Weights of a small transformer language model.
Architecture: RMSNorm before each block, no biases in attention or MLP, untied embeddings.
Each number is 500 + 25 x the weight over the matrix's rms, rounded and kept within 0 to 999. Layers, rows and columns count from 0. Numbers have three digits each.

# up: layer 14 MLP up, 768x192, rms 0.164, rows 725-760, columns 0-191
# down: layer 14 MLP down (transposed), 768x192, rms 0.172, rows 725-760, columns 0-191
up725:500491438447574507480488528493553447568543495501509589522435512581495548469519471450477538533511524548476447532475423506553459481480492483471501492448486484552486532462510489531488574506550459457490499437530480534510509466576486487452452516531440502493515561485460472474493479483534543534546465511505473466472501520489445490538491447498499442490539513542546582558538487473518466527540506511513479460544521473528602475460496513509485492515460532517473479488492479434534509495532506502406479461555577509532497458516450480457481507508444502477536523516497480516513580519430519479
down725:481479537443510489522453497472522426499456491465463540567453502580528500494531527522471540473487466490497540544441475549559516495455537544513532445499477507495516492443504426482451536521453512453536468451484470431487472500570488493454551533468489504534527454411502497486444469447518555472541475459443473502484500477524475478505515487477465471531522513474526470485623484495500515476449510469501483469545500418502521462473508501568526522575482505488484544529458524468438487445505485553499564494550545504479535482490527444512547439531494483500422514492511491469490597454495468485
up726:503479493490479514495532463496538555479510499494522496524483474496547488485505462500470498499483463489527509504499468487551507512471491510501468511538502535483537527517518496496504551526512549506515530532518504514494553510513531473533467477476480486478558474483525486500563534472539512502511493499453471487465517439484527470470476495487475547489493501504515488548460490451516454482472509569486453494528524474508440519492510501496472490483489512502483531509493489496479453489498460470536513508526465495469544490496535484499542467512487494475469516512518528486490473483495508534
down726:490530504513482528523482492518484506506506470521512495481497481489502499535498503540513511473472531524531541491544488525513510479516507505492534512470482455457459497516530518511513493479543494483482479526522477482466528547525529497491487504465495557476539524508483504465527489510510560511515519428453516528541538436473503484462498474479552495489499490512488493481433481488475481511539538480476494505530505482515483533480511499521493516520528554470471464514507523438501520507479543440511483500485512484549513501530520505461510503485504530499516488519541463552498446493502499490
up727:494502546483524498486511563475521472528505515469477515524516519504489513461471489490494482522480434502491448516468526532464523505486528483504511494486466506522524486530515484472475461496493506492484521532524508514511498516496487541511478527478523527506470465495536498467560526504512540498464497507498508518482529490482508521517523523501534480507501485516488525518497502466517514512453493483473483479455514500535509539455519487455498439479487484506508482517499479482508553507485506499435537509531541495480487511473490507473511544483486513506538520500512522503519498491487532541
down727:487555502478497491465458503516538480508490531521498505480505495508478497478512489500483512483494473491471565459517479520531492505501521470534541485485491490517520525485508515484501511496496513497520485497486509496475518473498484523480548465509490465479550502522518465505485520536480490543435563498515496527472525506505523487526490548523468487508486507492497516510475517520472460505526463523505451489483497497462505493497502470506491498503494509519498501499504536512515510487526503516475494510501500482472525477495507529540539488515537522474496499491439544529484512462494490473
up728:529517521495559499509512512494504533496501493516502511502495507510501547485537479508470479520509510482521505512472491488464527479468502476461512505501564554497488495516522500469518441492490459450466459500503481487475490492462500530499460500491523505510498553492495505507451485486510479533524500480491495510503538469501533470514508502487524437530501464492533495508473493478537465492494531512508541484485515530483481478497500470493492480524558503503525468527499458523514494489506485506485497458502489503488486501508513526531483504551551516469500446511496484506470442515501515528
down728:506510534480484480496483508482482494509488493505487499514513508444472484475485501482503487470499528519502538508500511468515497503550490499537476509475460496542510513513481492466491524479458541521511515485473500523524541482471506523446525494507507487526553462521474502503513502527545526519486490500525486482507497521494497509482520497494505496496467541458504535495533440483506506490488437516496474484450494491530484493520528472467521532548492479496490478483538481504525478471487525530497501523491524526497476435467481536493520510497467492508507533475487468481502528500545518494
up729:487529456517522496523501491499515496481513482523483480529509556478497479542546483485536481492520493494507537496483541529487503472450478499508466475441495499475479493523461466540479423501491516510495497520506487507510525483563502495508491510518522474510505520487501464501497484528496502539501478467492530448500538498516520527469500486482523483508482482497503477468462512475465477518532479526481533513483523502502477491503527484507496508518501502498494499511498505534475476529473522479520535487511523525553472507498488507483509460500468462535555498523542481485488478501508517483
down729:471532515494487536521506522519544466504488499515498486529512534557463476544494521473534510497516477479489549504469512500516508507508521531518518497522518542484471464445521523530517518495521475491513472508542520480475502536556461516523464486498488530491467473503532481486507502522524472491501468457452463493461530488459512521499560539508518478481495510496509481486534512535490530501482492521479490533523497511520511452457478482461535485485498537487525495562537502478512520555508514478497498454504538536494486508518522557499448460478505533533510489506505498491532495458486509466
up730:543537491488566470520455488526498452564488508472498515534525512499509483508520496506503488527530501544522533511489496502503453479498518473479502502511508507491502505490535510516520491509507560497480496525478536503490495495499520486528488506488506495465531520477487480491495467494508536472510509471510487521485513517512527518508492510508507450507505515498514473528496522513491494551462528505489491479445463515526511466494497475515449538493512479472494524490498495517486502495494490483470535494512431488471527533524446525532496505519511476480519482523483486561482474509477496491
down730:486486488497501507483479517431492503494476533537516516431493515515498511494503472510482525487472520464478464480506512508527556488531507491494493534506464512493456492495486511534536533488507499495529477463518464523496506523522475516483511475498501532529469501524501475541507496471502512535505527480471507522482473488491478517496478503479512535506494482514501542476479526502511493434504449479478496498565520528451476524500503522489540486489484524508500487514469472508492487519467503477489480506497519498490501491502535482476516495536499520470492504501507508458483476496491495511
up731:490465502498496490515517491472484508465472487486500501518469515505548505490455472513506487491533508504561507476509499474504522516487515529537493510469507460513512513519496470520483464541475518485501518530511470506555502526532502497514527469487485499442521493516531497491513504512547541475504474498515427485495517497495510528481463508517505502464500493482488485459496523476555512474484514485475492486474528508518446497516553499481509514445530517534463505498489491459486476494473497495463511525477494522488470482457518466529494474487497494456527513519510521495507456520475472507
down731:453483524562545488461480482468505483499489487526497534523500529485523498504512529471481520528474522519533497515518488499513466530459492511519485456527551497475482478488491487510507497472480494494484506496523484513481488447526486489467439519496483504504522491485457529490469482499508492471495468498489507470470441507460483479474519461465473464474486512520475512531470441521513487466461504497465537489487511516489526484482478499462521538468513519487480493499523526519491498490476486514489524493511488500488487488482518502515439488496538529518513461460487507504499509492472531472
up732:501479552498542483486497500499529447515524459492474452480494504508486557478556468506515522481524492512475507504529496508479508478497491526541500438508508508523509510512524495535531485528529491468494487543478499494494537560507504520483458489508511506536520528490502499495509499503533495444489489497461498457522493524464478544518465492500460510468467516495521500507533515498541463496525531483481528488529498451482511503483479525496493488529533501529511460515532521482488499449479490512504454480462477520437488476533499490478495489489478495496476527509510488490474490478515452517
down732:467492552468541498501529519493539535464498443478537488517494483494496490505496523470560551471500460553461534519481499522521465496509484505494511482490521490502529487559510478479512510459519498502465502501516531509479507497535514521454486517510485496548519470481527488476494472520508517522499508512484447517545475502510499471516464498478499478504490520532541485514490499470479477518523520445513498505481472470506471470505459512489513522550483492515484485484484528511489470492490455495516480502506481468487558466539486535496522487518471523484513509484469507477491521519561508501
up733:490500519545522495485544463492534501462489487474490485479496482520490507560492491520492469508505488505495476482495437461497515527488494452515524529516478492478517486534522549478500465499543517516516505492533484447451476529533486486499486518483484478513512496507503488526530512493501481484504509506507480514497501551485528509463553487517536501461468476500503495506512489526510491532454495483451510450490516501497492504549478560537501470481492520471498498478500513506484531508509472506507501510492559479540465508520537505494486458521461494523454502528501508520530485506466464521
down733:532462543543422538476487489580481482485504501523551487485509465517505469541482478484448529483456511491536484479442480463516452512512481475497527469541533499503512515519488486443495462523574519565518509494492525472467492519491510513499491528502525537508487489492513527512516532508541516499489509485527451472464493473509512491507495490493472480523470508499426472512526520505489488512462505517507540500509443553473502501490480487533476472508474526507491515505498516518515508466471510467521509515489531495492492494495487481515484492489502492513525520505474502500503563539483477479
up734:521505516516493472460545516469484497496505483502519518546487501519508537506521529474511502514508501491518564478517505502463536546478469457541486547473481490510493531509498499507495502533493504498456507461487519544488487536481504505495472520485477511495458497481490524491500494482522521483486540488508492506482474507514443518492481500556494486492522552455500486469545521463496491507478478494537525496513507503523486489512470486507494544438545467563503492500504477505491561461544487465464478485500486444516506522509490524527490531495452533510504509482493521498429543480518457514
down734:475488467496501536487507507569533494561533551508496540509506467493478487531480470519503482488495499501485548494526481523455487548523523501510527510532494487503470466501529470527503499530520510545470515487483510515486459530498552476481453491500483500470468472532521550506507472500492502454517462466469528519558468543484459498480484493482474476463496498490500506482519482488500514529485475502491481517506464529480487490533579550562483514453492472471524542533499436548489483470485507476467499486509552490527513534512470499467505499516476490499507511497527480463486532483522511505
up735:504448486450552471504495552475502501507471467469508508495456512497505506468479485535512507524522473434519509525492531486485458478467506469535444505506510496484474540529464491558454511448491456500494522522469502501478467505527496528449473518537472497522470459447498506466520495517507568499490511524489484548504486528494532528512482472484466518504480505539499464528513464513482463530514511445515578530519475448494489468539508456515547506497501493486447492505517457556543534465506516512491525472487487524445512481503487506484518539502479498510500503462520467511508473426524466491
down735:481470508544514479510504505541480501502467459543471515528520522489476521532536476498515512523463489501516525486518511468528454524449485500488499488485495492516452512548491467544451476485488509503497541470476421458524477482488525497538482495454522478481514460429506539504507519489517520482480532497513505524502465553523516483457488533536473511529503491517489477555498508459448472546507575477468546528483462469506495462516504543482500527505519491511563508524538566540457505552440490487478536548446523444471504509502500490538498484533548503515487512535446460497516450459512477492
up736:503503483496457499492459529489537498497473550478513490508501468495535580504504485485493522488569516482517461512492496539522505518506507508512503523554469487475500498529489480496455529492472488491488536527518514478514506493505514516515532551472506499508486426515497493476473499472476502507511529511539470487482518496448523494481473489461496474518496494539504458481505530492477512499475474495497539496505526534492517496478485510494527512518491510490515506502524491489518493477467501521510526519468483501485459498504508508488507492479520496546497510460504504528546478461526481561
down736:475456501494501496496523476482534492512522486520521539526491507518484521476556471516502461461509460491494470506484495530497538527488509498518453533504504474482486509483486502516516487477506448500513545526498479545506491494521517492529490491476484545535421501477546502521439490498492544455478464518483510488522492515490443507520471480575495487536475495477510507492509519500470504536540494529524483487461518486495490455512528496512491466527466513484488532526518523507484551457501498501443553452524522518487530482518484493541531533514532491487530546512551557477493429493492511506
up737:434479506495538499494550452495495473521476570487503520541460492458506527484522486521516546483483501526475551505486509432514494464516510545527499507493478531478497497546528434478470485490479512486482534523540537491503533520502501546499510494510547523526484518482503439514567526510506523516525546493475526509520485508493535515521507489496501450526494486486470497476514431439436476494509502513445496459482541460512503471522465557518546495557514537480467465501503512509499496466515515486526544504541501532473503421466445466452509533519574523538494493519512495484475494495499465512
down737:487476475516496495526548480560531467494481538485497518477444507460503480515487458485507509546517541507522514527494487454475553508490488507507534489500509509518486510507512539528480524535524479488472458515530532460501519492489481513502497527477526516489553458498531490511540559477494521522499483489496595513525512503511529501472492449475449491518563460496500509460444492470496491548482465518536482500487501491477509518497499481507471503512501536510489466494501501512523488490507490498518480487476508526531459508520489516495495503488529526501493513490484501510501464514469443454
up738:440448544459516489517555476481536470535467506470515549561491485497439486465513557575527558494567487517527490484507527495546506541463474491509507552507551515482531476518580491526486453501452472485440515494512494481543508500486529566456530538553470608481484489503504485542566533511492464542532500512385459540468498480527522524453517475487503499507567471490497481420495467523453513531524539500510481517540466482488455493533446536477499495555500485549466540478492505547461536492541474498493464523498543470511476514477458522462542447449468582497512477429577516453504560585537520440
down738:455540531475503481514496507520516504536505512495505518527511494485485514443454507470518487486515493501509517497517513479520496508484525507521516512534499534567527477544514509490492465510524442496471498469484501466507534491429507477441481556510494609528460499529455481491509571516472499518528535528485507565497517491488485520463506446454506535464541479516480531467497488532487482532513493468513475499530520489552513452544463542487507510577504536470488489447538558487481553447540452544454428505483520517525487531483510533476476489483473549515463464456561501462459501501539517450
up739:508522466500539486515515551526463526511527484521530542493451533476524490511495466528474502525530470468517527481541447496465475543500506483482487492491547490474501520508501529491505539529459497513527488482508505486537486506544528438489491506497544504497559503508502497554539577482502482501531501533513501503558471525464544492538512496491512479511478521452522494539519539462496495560523505468499499539518534488536497535487519447453504508504478511476475464517508492475451507522510560531464489491498528481451535554498521501518468465542485523514530541518505509444537490516484547489
down739:485462508514495529536496517533491520538517513499499502521444477494505440537481519511524479479498479495499483541493528473507519507497467516482524526515463466536466485505505512453492456473497481527475550489514488505524497508462498503489509555486464486490492528465527493476511548508500488534504536473565457491472502490464479511515497483514485519495515493488510507502500515519512494454487506494513424503527477484517479470528496514512512487480469482498526480466473520483509509502503503474523511489456475541497465501520537478476488528487516486483486466471481498536529527482515514520
up740:495525522470467497480496470525494452469560559442487510504511506497485551474481493465550510478521521525446550529544449497495477495510511493487521484544473487503459486532487465463465489472464503493479510492541481467548495531547503497468532546496529494501519465485501493524494480447477486495532470490473489508475508546445520506507518488550539500465517493481521563527508509465472503505489492518490504446531488505501513512469535490543494517491504475452449491524517520522450483504513486464503490455490447483508476487459458425505471553564502506496461520496526488550472510461515471479
down740:486528522498499550481549521419495518491499477462506523471496510535477504497495519506524477491494483483514526535537512513474517495514558498548523491534456510499477537529482447445494538495507527519474484501565530493495532532477482510502505522485479436506472493495457440496505538504497516502456504497461572476511488468468501466466514526508475492491489496509478537510508513494524494488488506488483471506498517525482558502465530503497482489453484452508484547516509541479496513473484514492530497499493481497513479468456517473462460497489516470493544545492492487517480469476457469532
up741:482501499483499484501441515526524482497506544551486513525508500544508493450515478469510512484503447488543508517491504481506488517480492471493464547506500508489471503500492493473527473464483515517490490514519559503471471515429518499479526518492508502557477455539513511488484502500468464524496478547505436481572507498533511483539529515512473490469516462545506494466498497475442500522508508557490527499467495514500513544458511521490511512502487519471513539485539520499491497487502531507482488478477456514484495455491458467488500533487509490517504482483478459540544478496509513523
down741:493499459498531551456527545499515471514462495502523476488541471507445521471510482457532489502505521541534505539470508482458493532486511479475463503490557532556503500496534486502508511464486489516547522470504497518517508491523501507488490499503489531516501453511469522501504506546448480499477527469468475518494478505545525501447537483510516471480524477471494513533494447444504497457596505516562486458525474543472485514505454488493481520462509500459500488491465492464478504507491503518564492463530516463506504509533516491480510482513470493516499544504525501487487546523500462526
up742:539472496543490527524490462472512535517519497485513457518491461500475482525498487475455450464533470502507548476532521471493473560512529488481465449512521534480506530468514514518502495502470535500496552502506495482508414522597485510475478520479514471494490496499497461481502512501507501519558476462508501514534510543465508486491495500480534501521503491506437523522556418482519486518495501495446503511483482499481502494464502475533494469442470526473507524508500490574481531511507473525491478506574524530472527488509486510517541485469502511509533503485507528468483492481510511484
down742:462512529515493481455496503433532519507526453521468481492469483540540505521464471504489524533483470506481493461553506541475491491525507492513510477524493489498537497507515488490503493521519477530490536455485469550521481489459455490520515515487544528455481505510458448483509483489498485494462460484514500491465501498491473511497513488477445483516488514554529501494540474501520509431526476500516502569513507510480516484488478517468470459498475436502560482498484429485519497528482495498467519507508503469487514488483504508496469539468482513464541497501540510521455510505527474471
up743:524500474501488500516510465469526465483463533503512471459531505514505501468483500519486499461469515534471449491489478469492515566515471510524482458547533455514478480522476488495502496459489497515507559501509520460546538467514488526505479502553499516491475493512487521515528519501515514515506517542473520517506472484486507465507519478496478498501466498500488520469514481540486495536507479481453488487455528467501483488505510530462531503498517466468534537513496487532463504494559500519518521482468507494512484518556527480513519487465487511500491498482526539479485495552459495513
down743:487497511489492491484537544477495505493532502536513508507510508518477493555499491506486525502504519463470501502484499524485474477495513464484496558493479511538509512476473512544512514508540504504484502478499510519529508526509498505504534511479517496531526477526506477502471522513477525529492456479506497481480554492490494490532467478501488489486479514515518493479498523458514507475508484501482513493507535535501468489515482524522544490498508507515479479473477503512499469527501546506516507530530484507475508474460441516513530471535526505474516490462501521501510518461523503509
up744:534518508470512476476540518506530498498496450467503526441510499514506518457495500525526520451510492498519526462491493521533462489491503515488472504447567526481496488491501498519466481487463466476496513494547532477532514512473559496494462506511503565542459480524484520491512531536529510470487454505530477513483474534509513457497497525478532511511487446524473520469516515518507482470482549509487467490515506498495447499539492493497512486468481469494473548525496532528527536492487532494502496527481531484481503472461492465493486477508473515505490501551497476489518518504478543556
down744:519517526508515490474511478565506504494499428503481450515448501509512520474528510517494525486494507496501470500492457534491479509532495497498492471483547483478486513511485527516494510522501495484498490501501525482481500498484534498494486516519505464484481439479469487493488580472516501483483532507492467492459421504475508509509485517507502504458503537532488517463529511498481473466485513539538474482469486495479505511535493497474512436508484573523455473477484520507497481483535509481486506507463544512514479472468442491478510551498471514494466492501490480495472530473508461490
up745:431490519447505498501497533466503567563505518475505518497500532560510496431516522514531508520476513528527489501504458502511531520439539487510483514530455524507470486498505524501501476495502482498434438465505526536448510516511489490474470495547519622507470492505492527539519514540516494482465476511456482511539473463520473493516498488512469505511506534499485477469531516486503542555507502468517506461523499493580520470499425508501496505508505493528537491486503530453480501487517488535477490526516527527479537519516481483555481511538533534494499521496471505495515488557502511519
down745:579504509531505499508485469466524455459490509537503467552493489474494525520468475492484498486513493463500504506494523522509481492539474501499494487449531478468509505495510481516500521510511509504560521542503459504495460529537528513522563494458479394468508492480498490449471526479482535527513505488514514456460520540475569537467511514522516497498462481507454519503469481504500459466472506510535485525489546495420526518499540533452471486481491528490483505530483504541479498498474491476517500446495476490522466490491503532454513524485473481529523480537552486495480489486482503464
up746:501454539510499482454482503498490499536490541532486461518479542485520469474508509502507460444500471500500543478463499532496493473512492533460493467526474539509465489463505505505516420451424508530516475453462519497545482478481493480525496491512446485495533536472486497466560468490471496507433576495529468475524517530509488498503500488490486495522492453529474512490472515516500485541475498486485479502474484480517474547504522561515501462509506534487451561474478465484484526478500455532519476492466502496510521495523504473517478484488491528519497451490507492548442523503476496523
down746:549475539514485505502483485474518536538527554533509556550452478489508551506491456508511491465493496478534528525519484513530477500522477475517469518562460557555479546453486486479450473446470403508537501481496493481533469523473480510514523475517442470520488487520476488542516480535428457516440517511526520488501566542504556494504494543498445514493481500525418531554467524517498545513441472488486493484506477528540530487494482470463490511496501505493508495529498547506480520516516533551498458519470503522480478510499487515533449504485489511531473456479520492486474506462460456459
up747:497511475482503477504469440502510468555528499481518475531540513494484533482508519515506500464512486503479501497473468535503505559505480524494474494481491515486464428516506506500503469517471458520449498502513549488519493520483527500512558472471466460447508530521505496492542549495524461507470426501496507453518514529470502581532519492491504499489518472497513537505461528506510502551508465513482504455504506516472480481481526524445489497491485492496482515480515524450512531523525496502528485481510532518515549415501481546498468494543488501444510500485490466521544503488510489489
down747:495482485492499477518463498488508493481493480466487539512520481497505507501538500532488507434464491442513502513474511520555463519514497473492522533497515475497510489529490518517507510445520516477517514465538454473489473539482491487548523510464544549492531482499518496477488450533541510452511447457487471457544483510504503485509464460471520495496498446498497528461464468522473534520516513477499540501514526499550501514505500498537482549530467506526496496447514519479521516510501534508528517535505543489498501453471506507544483522520501526498478528500483533516489464472503480537
up748:545522529497512468508491528501428495523471570492553516548471519445481541493485469520470464509504497504513532428512493461503512500490537529509482519532531469507515485490480532448556494540510460502497471530484499520466533471516538515482455560449513480526486469464479504480512472514502525505514491539503485494511503480484497512495446518464472505494495486478466492547533473482467444520514522483499518486562501490487493544493489491470489504504527458477514524541512461527493488471559533454436480536518505505497521472466484525497510506492499534468507474468479477492531453474521497495
down748:500484505538521495511498538493473489504486529559513514484509523504520466531557479507512461516485551473537520484456472481475499458561485467463551514501472475509492551483490526506493528520502490535494509529466478474522546518486525483508462528486530479486511468551481519516497500520523509486499525472529448554467484537471508474511466488510515506485511517468508526518496497533473547507483528470482514538485494462483465486523560513509467529522474492497513499499467486509501551509496548478490497534460548479502506556457526536525476537461501488472489510424474513495499497463439509492
up749:495498471489503494509490532502482504572494518506520558541489524467457491506493487464518459448504516497532518518484513526474508496503495518498462483482516504523506532492482491512525473495496526495502510525556524492500548498505478475535520518462515493554483475470501490473478482516512558495478474505501500479508455513469532478581487506507493511438518504477512502490499466484487478481489480516444472563539507497490494459445485502502528510496532549498494511489499462521540503525499538568489504462480527516474499541444505498445486489492484535526514519456502502481506480557473503530
down749:548517480508496530509482504554476506521496531551470507539500479497549496482525453475532510481472485485527490523512526531507495516524468468506549468496473506497491504505506492515498543493492476520567510520553464453503479494482463509510486524456517509506544517529519526554495506521476497505525493519485488476534516523493515473501501495498504526485527508531495510513478523535477467547505504499496506511506497488534522493472492508528456512473497500502493486473467498467476489505491514528504488491526547509509424483534508492527499535515497503542505482507511477479508500515510480481
up750:461494528478513505488475517500501498522514525481472490513485493500523481511454530503473467483468495513493527508472487491476504488486473483503517541475527491512493502480484561507507480527514514510512535510490498513543552466481456489457545502471451502521500477513445501505471527505501467483510478487486518456470510494515471522496460491506444515509490476505490522505491476521507491488497571518474481510460501491477504537491473489523441476506505510521505537544531494520496468509505455486490495485484507450520537491512476509476489514561510509479497455518481466528555501486506500496
down750:514507505484517444517511510503483497493516508478535501511528492494494492525514473472513515468509512458493480492492475489485526485525518513499500470531433496497468533514494473506445484544495532546504555494514486500546508521486502483459494523475525472483516497529481489516461468485500507505492531504479496505510503540488493492475493493504516473526498497521494535530506485478525477492510527486532522500539525533524566475481498523540462501498460550436500493477498477514526499489517507533453466492460487509513448528512486452480502434488462478487482472522525509481431476440478516438
up751:514455492490481519471500520498496502499498502529469465496499481520519457460497473470483514498486498494515517504520496503496518519474496502427509489538481499531493505517499473504489537490504521497494479534514528519541528485527484506493458441472496508505522519487493450510454532491537498498467467482481513512499524473507527505490527481500513472526480487518505486558489468493486497508482478507501509494514483493496489492507496522486497509471519476494494536522508492453479522503534483516542516534489534537493536433527483499533496496487466507446502510521465494507496474527499513527
down751:479562516500460484484549501509496454469537497504472494485499471505480466511508482494522495510493493443470505481502535501518523497474491470498534504487527511527491531504525487506524492478427515523524459548528506483510526500439515454528453530508517549537509478515461525470486486516504539518477499481537475493550467531465524523501505507504510524482500541515468525514585503464525467458516465467522535482519474495458542460539500489511478461481461523460522492565506504480499517500487459521517489460487519510451486499515466495488508513459472508505531429506535501504469507501507526515
up752:491524487513480505521487566529471494509514496488499510534491516501485448477501478533512487521491472487474516463482551518512491524507453460489479514477532509518475493503476486532479503511501510509526505490470483517485504468513516440500514512501539505526475485533553463530488503489519505467460506530510489469515496474486497542487525511518547515475531479501513478527448471517490490524473484483496518486520524489520493523472488513493521518532461482488471513488491497510486489503517498518482521536515518487454495520497508478516473487534495516546531543482488519539521475539523542510
down752:514466529489480487487484514598496481517480519464500481481474477474497522489509503495508475510511502512526501486556482507513501522464529539484484516485489476449522488505485489500531467483516464508506524530514538482513484516504511518482488465492496482508539526492504479522510510554500500504504501476491484515511484489510493491507494479496497494516473488496496519519494465511473515509474493527488488488485520474533480518484490498530470534518482497500498478502542499500478488518520541507493465523484483489540516478559522521507504514520477496521481479493488521465500473474534514489
up753:497484509487492490499534479506494504487473497473479527531501535499459510503474554460517471488524539487472532500496478449530529526500481452493510527463504477515514504466535450512503505528526565546489510478488509519530479478544470561491480542516506476540512499458488458532486537442528471460487477491541476519545507496486515479508498520504506536478505458537530475458501525518504485554522514521507510483478510530496525515523510505530488491499502509464504503528487501504500452509494510477469505496480509481471490544511526489534501457512403519521506501532511525496511524501488514478
down753:534513506532510530469476512541512496478484478497470551515489513484486501529506455481467491463490513519520515532523512538476479500539484506465523456485558507510513506541512478531533458484460475519492463486477498479513484450448514481463519482502490515462487516487514534490502497473502493514491512491502519518493496512460491484457520488479510469485483551504507480534500474499525487503449489518478542503537555499498524506514492519522468493513483492481548478512511536507492473528507520489487480492520495495537555510519459500512516488508533514483449496494460508508551502548475454448
up754:496465493519516496475514479502545466517562507502487545478548550516509493499532505534491515480534510484500541514509499491548503468474438533554454515495494488477454480523482523518501470453490558467456522536510470516475501508518458546548457514485545501501513469508511497520539499509445506518497516512496478506524524469542501480460520525515508508516481442532494501506474494479434493480475493494463502536513480485529529493462504468476481493467495540454470499492470515494510538463548465552519504425533508499467523454506473501480506490500486517479505514530532470480514470524539491534
down754:464475512558466519542510442495545461512507474492512507495525493528510486480519545469549502513466463535501526493493503450553477561463489497508514488517559496546493441538467515517523450512483512504494505525520488501490529492497492485523493483522476476519498488517489527485511500484495474442511499426504496440486510465495478561511490558520459496490515519513549507463483467497483510462484518541514490538513504511492538502520443483526490553522546536515509519510515479549489471549503488460499475492488498480481490466491506552539470537523512474488539463473485468532494505509506501524
up755:500507542476517493506511520497475506476511508469553512527530516499512513498566519545519521511498479491508485506504522487490536451507494487453535510488427462513536543505527516536517505477469496475468519474508530493461492512516483527530505512452500508525480519502479478503450574524495472484528487512444470465469460514480488468520484487429513505470471435515463511505544522517491498525495509461489452468484470502496490504489497496503500466496506536503489519535539500486482468450504498489513482514511490504492537541470450499456495524543462498540486522505502493499530454522502510482
down755:505504517492483461556531484504474492473495482461529525487507505545508475527494523451503492468457541476480502484496487501480501501516487461476543482494445503502498509531492509499515507521529482449501506481506520552510480534501486485517545497510509496518518523529509496480463478492582476471535508525493501531523498525483492481472521495481523499502499471467523509530477456508481485454504526497488536520534464489498532509483495483485478500487553515543499458509496513469484516499500532545511517439516532443465516507483525518535471497510503461508516529489474482474502475516457523518
up756:476536504472498494490474474523498530481522492527502500500474494501467521497528490484524458483497471523521510490498499527496493562567488533542529507479462451511500472531483497537532518494494512478462493492489468493519498465522497464492529510515451512511539479490539482461471512500529532521498496507438557489433484483531516502531519467443520539482481530462539459538511458474524479509544510497433510483508450504517474492503441501551541502493495549494487515514521519480487494501549504511478514507491509520491496487493506520543546511523488488517500486498491487519510473475546526508
down756:553475498477472524505510483515463470517532514538504505505490500507485490501513506490525491478494468524483470508503488553493493515507516520478509478475467550545501488487504554488481460480488486492487478511539470548530516476502508494535511446478533459541536534562467511497533496518496487507508472506527530492528528486468488513461483484456497510545492501516510562515470476478515530533510540515496462502505431515544515478542488444525534515518445519528475536513484511494521518488477554525445544493472503494455551502444503535462430470461464503484468472513503508513495555483515504506
up757:504511523516536509516555493512489556466450489507482521535487514529486487503486508512472520493523505485489493504468498491499489486526498475476531443512513466523472548504499531520494517480520499443503489515536480449534528517477510514512499492476529478525464505507473471552455474519536494482473520500495553523518506477479478523476458524504483527507518486532546519500492499530452492497523524492448539470523500512532522518496505540488509488439508472522525461493510514516505523502523567509480532519511478513479511490538493519521483493458480470440504472442482503442485480532448501475
down757:484481470488482516475494521550466502516527508495508493477529475495514519512484475504523503503500487529505505506503501495511473508500466499508495534488502509493503468509511472488531465516480500537502522524490531496461500470518485500498474522494481524521523463492508505443518529513458485499508490516520476500508471519501527490534542478490540522496487504473476502512542499484507491499500518479525448519451465497472470462506525496516496502567501496473468540489477484490493492494496459478494484479501524509487504501494481505475531511515515544525493507551494521538480514445517506518
up758:520515502525503511527466485520491503457487483468527490475478497526482490517474520473486533483495475497514522503473544497523489479452524482514497496498517498481470478499492529543491557522459538479488540458534506475498486448533495491481512490521499523493482427471536544494503464446460536520532473547513509486476469559473491484530488483452457495470491460494518477525445500490449519505534471516463490530470504482484512518491506526521521470488520508501511507517526520506491501518517517456540479514528493471534507530505483485519512464563461510442469518462485464528520521483468516498
down758:494466500518507487508482471467508514451503517463494512524535516462532543452476507524529515425464459519486517464466503472486470501501536555517485517548485505492516475494498460503531515498488509518543524479498490532451468487455489445506519567512497519493484479500507490491520528521441496523477465510496515474520527540491508462519493487483524495542509464535463468498470477443536472476519467459511473516482456497463520464460522497490470505491491528503520515500531509538509456487499543511518480490530524460540555504527518482498486546502483528494523514499519498528543563504499521511
up759:509527525523540457493498503501506451531513501490487492502515477466473503491495504528496471500485465519498484463482505508534506566520512506514476507493494520516497510490484507506499448531530477482485494465541507487476499496462430497527525506506487475537537474468464491529508521467490481467538495529454546505478484481458498559470511469480452527509506487527495519489493469486496517498541477510474502441476512505501505489506486473508540477493496482532521520479457488473495489454505525514504460473544478480490464514527473521464492518539494516501506484502497508484477496486508475513
down759:483474467538506496535508520530510490557506488519500508504469476463482503525493461539446532524482489534537495490499484493475476544499508506511544458516520481501495500464473493525506526509517499474458476500508482458440513448485493527527503478495503480515537458502461474445504494466520554514505482453504502475473511473492514507494464467508507504515473477522514480472534465525498517458492462504524501482516509545500454515555491494495498485491505504556478527521521482507472433474528502473457475547524484520483502451541449524479519509497489510480502496517497477505505513502504479501
up760:434513508501513479489484467518556474455477551520486485480519475501479494485526516524516491501491535480492505511502524490474573522473504480511500471489486512465510454489526480487510475478491497472514486550500497457459461504533513503513511496491461526478484489506523511502475518526510513499502475502491482469524485438519551500513533494493511539466532507519469498495524518461478514467439488516414499511480499500480508510508499512538535485495517506500472510520464559535476527435537526509506545492514500523514515538487514510513524451506534488515476468463466495497504519497457552501
down760:508508517480502492541479494490516455485522498483485502510485531491554479478491497561528520507482490490503520499548488516491526472505510536472556475481471495478492493499500479500520534505463488509475486504499472498487515515480484486522497497468497523493508491486504484532470493452489489523531542516516503506514492491507541475505505487508501505527487536499500492498494549499488488550488479517486513489483527529493470508517518490507482477519526513483508515523519516522454513499491535479487504500469499482479528521499514532524569471517502471458435439497478481492473554492534513468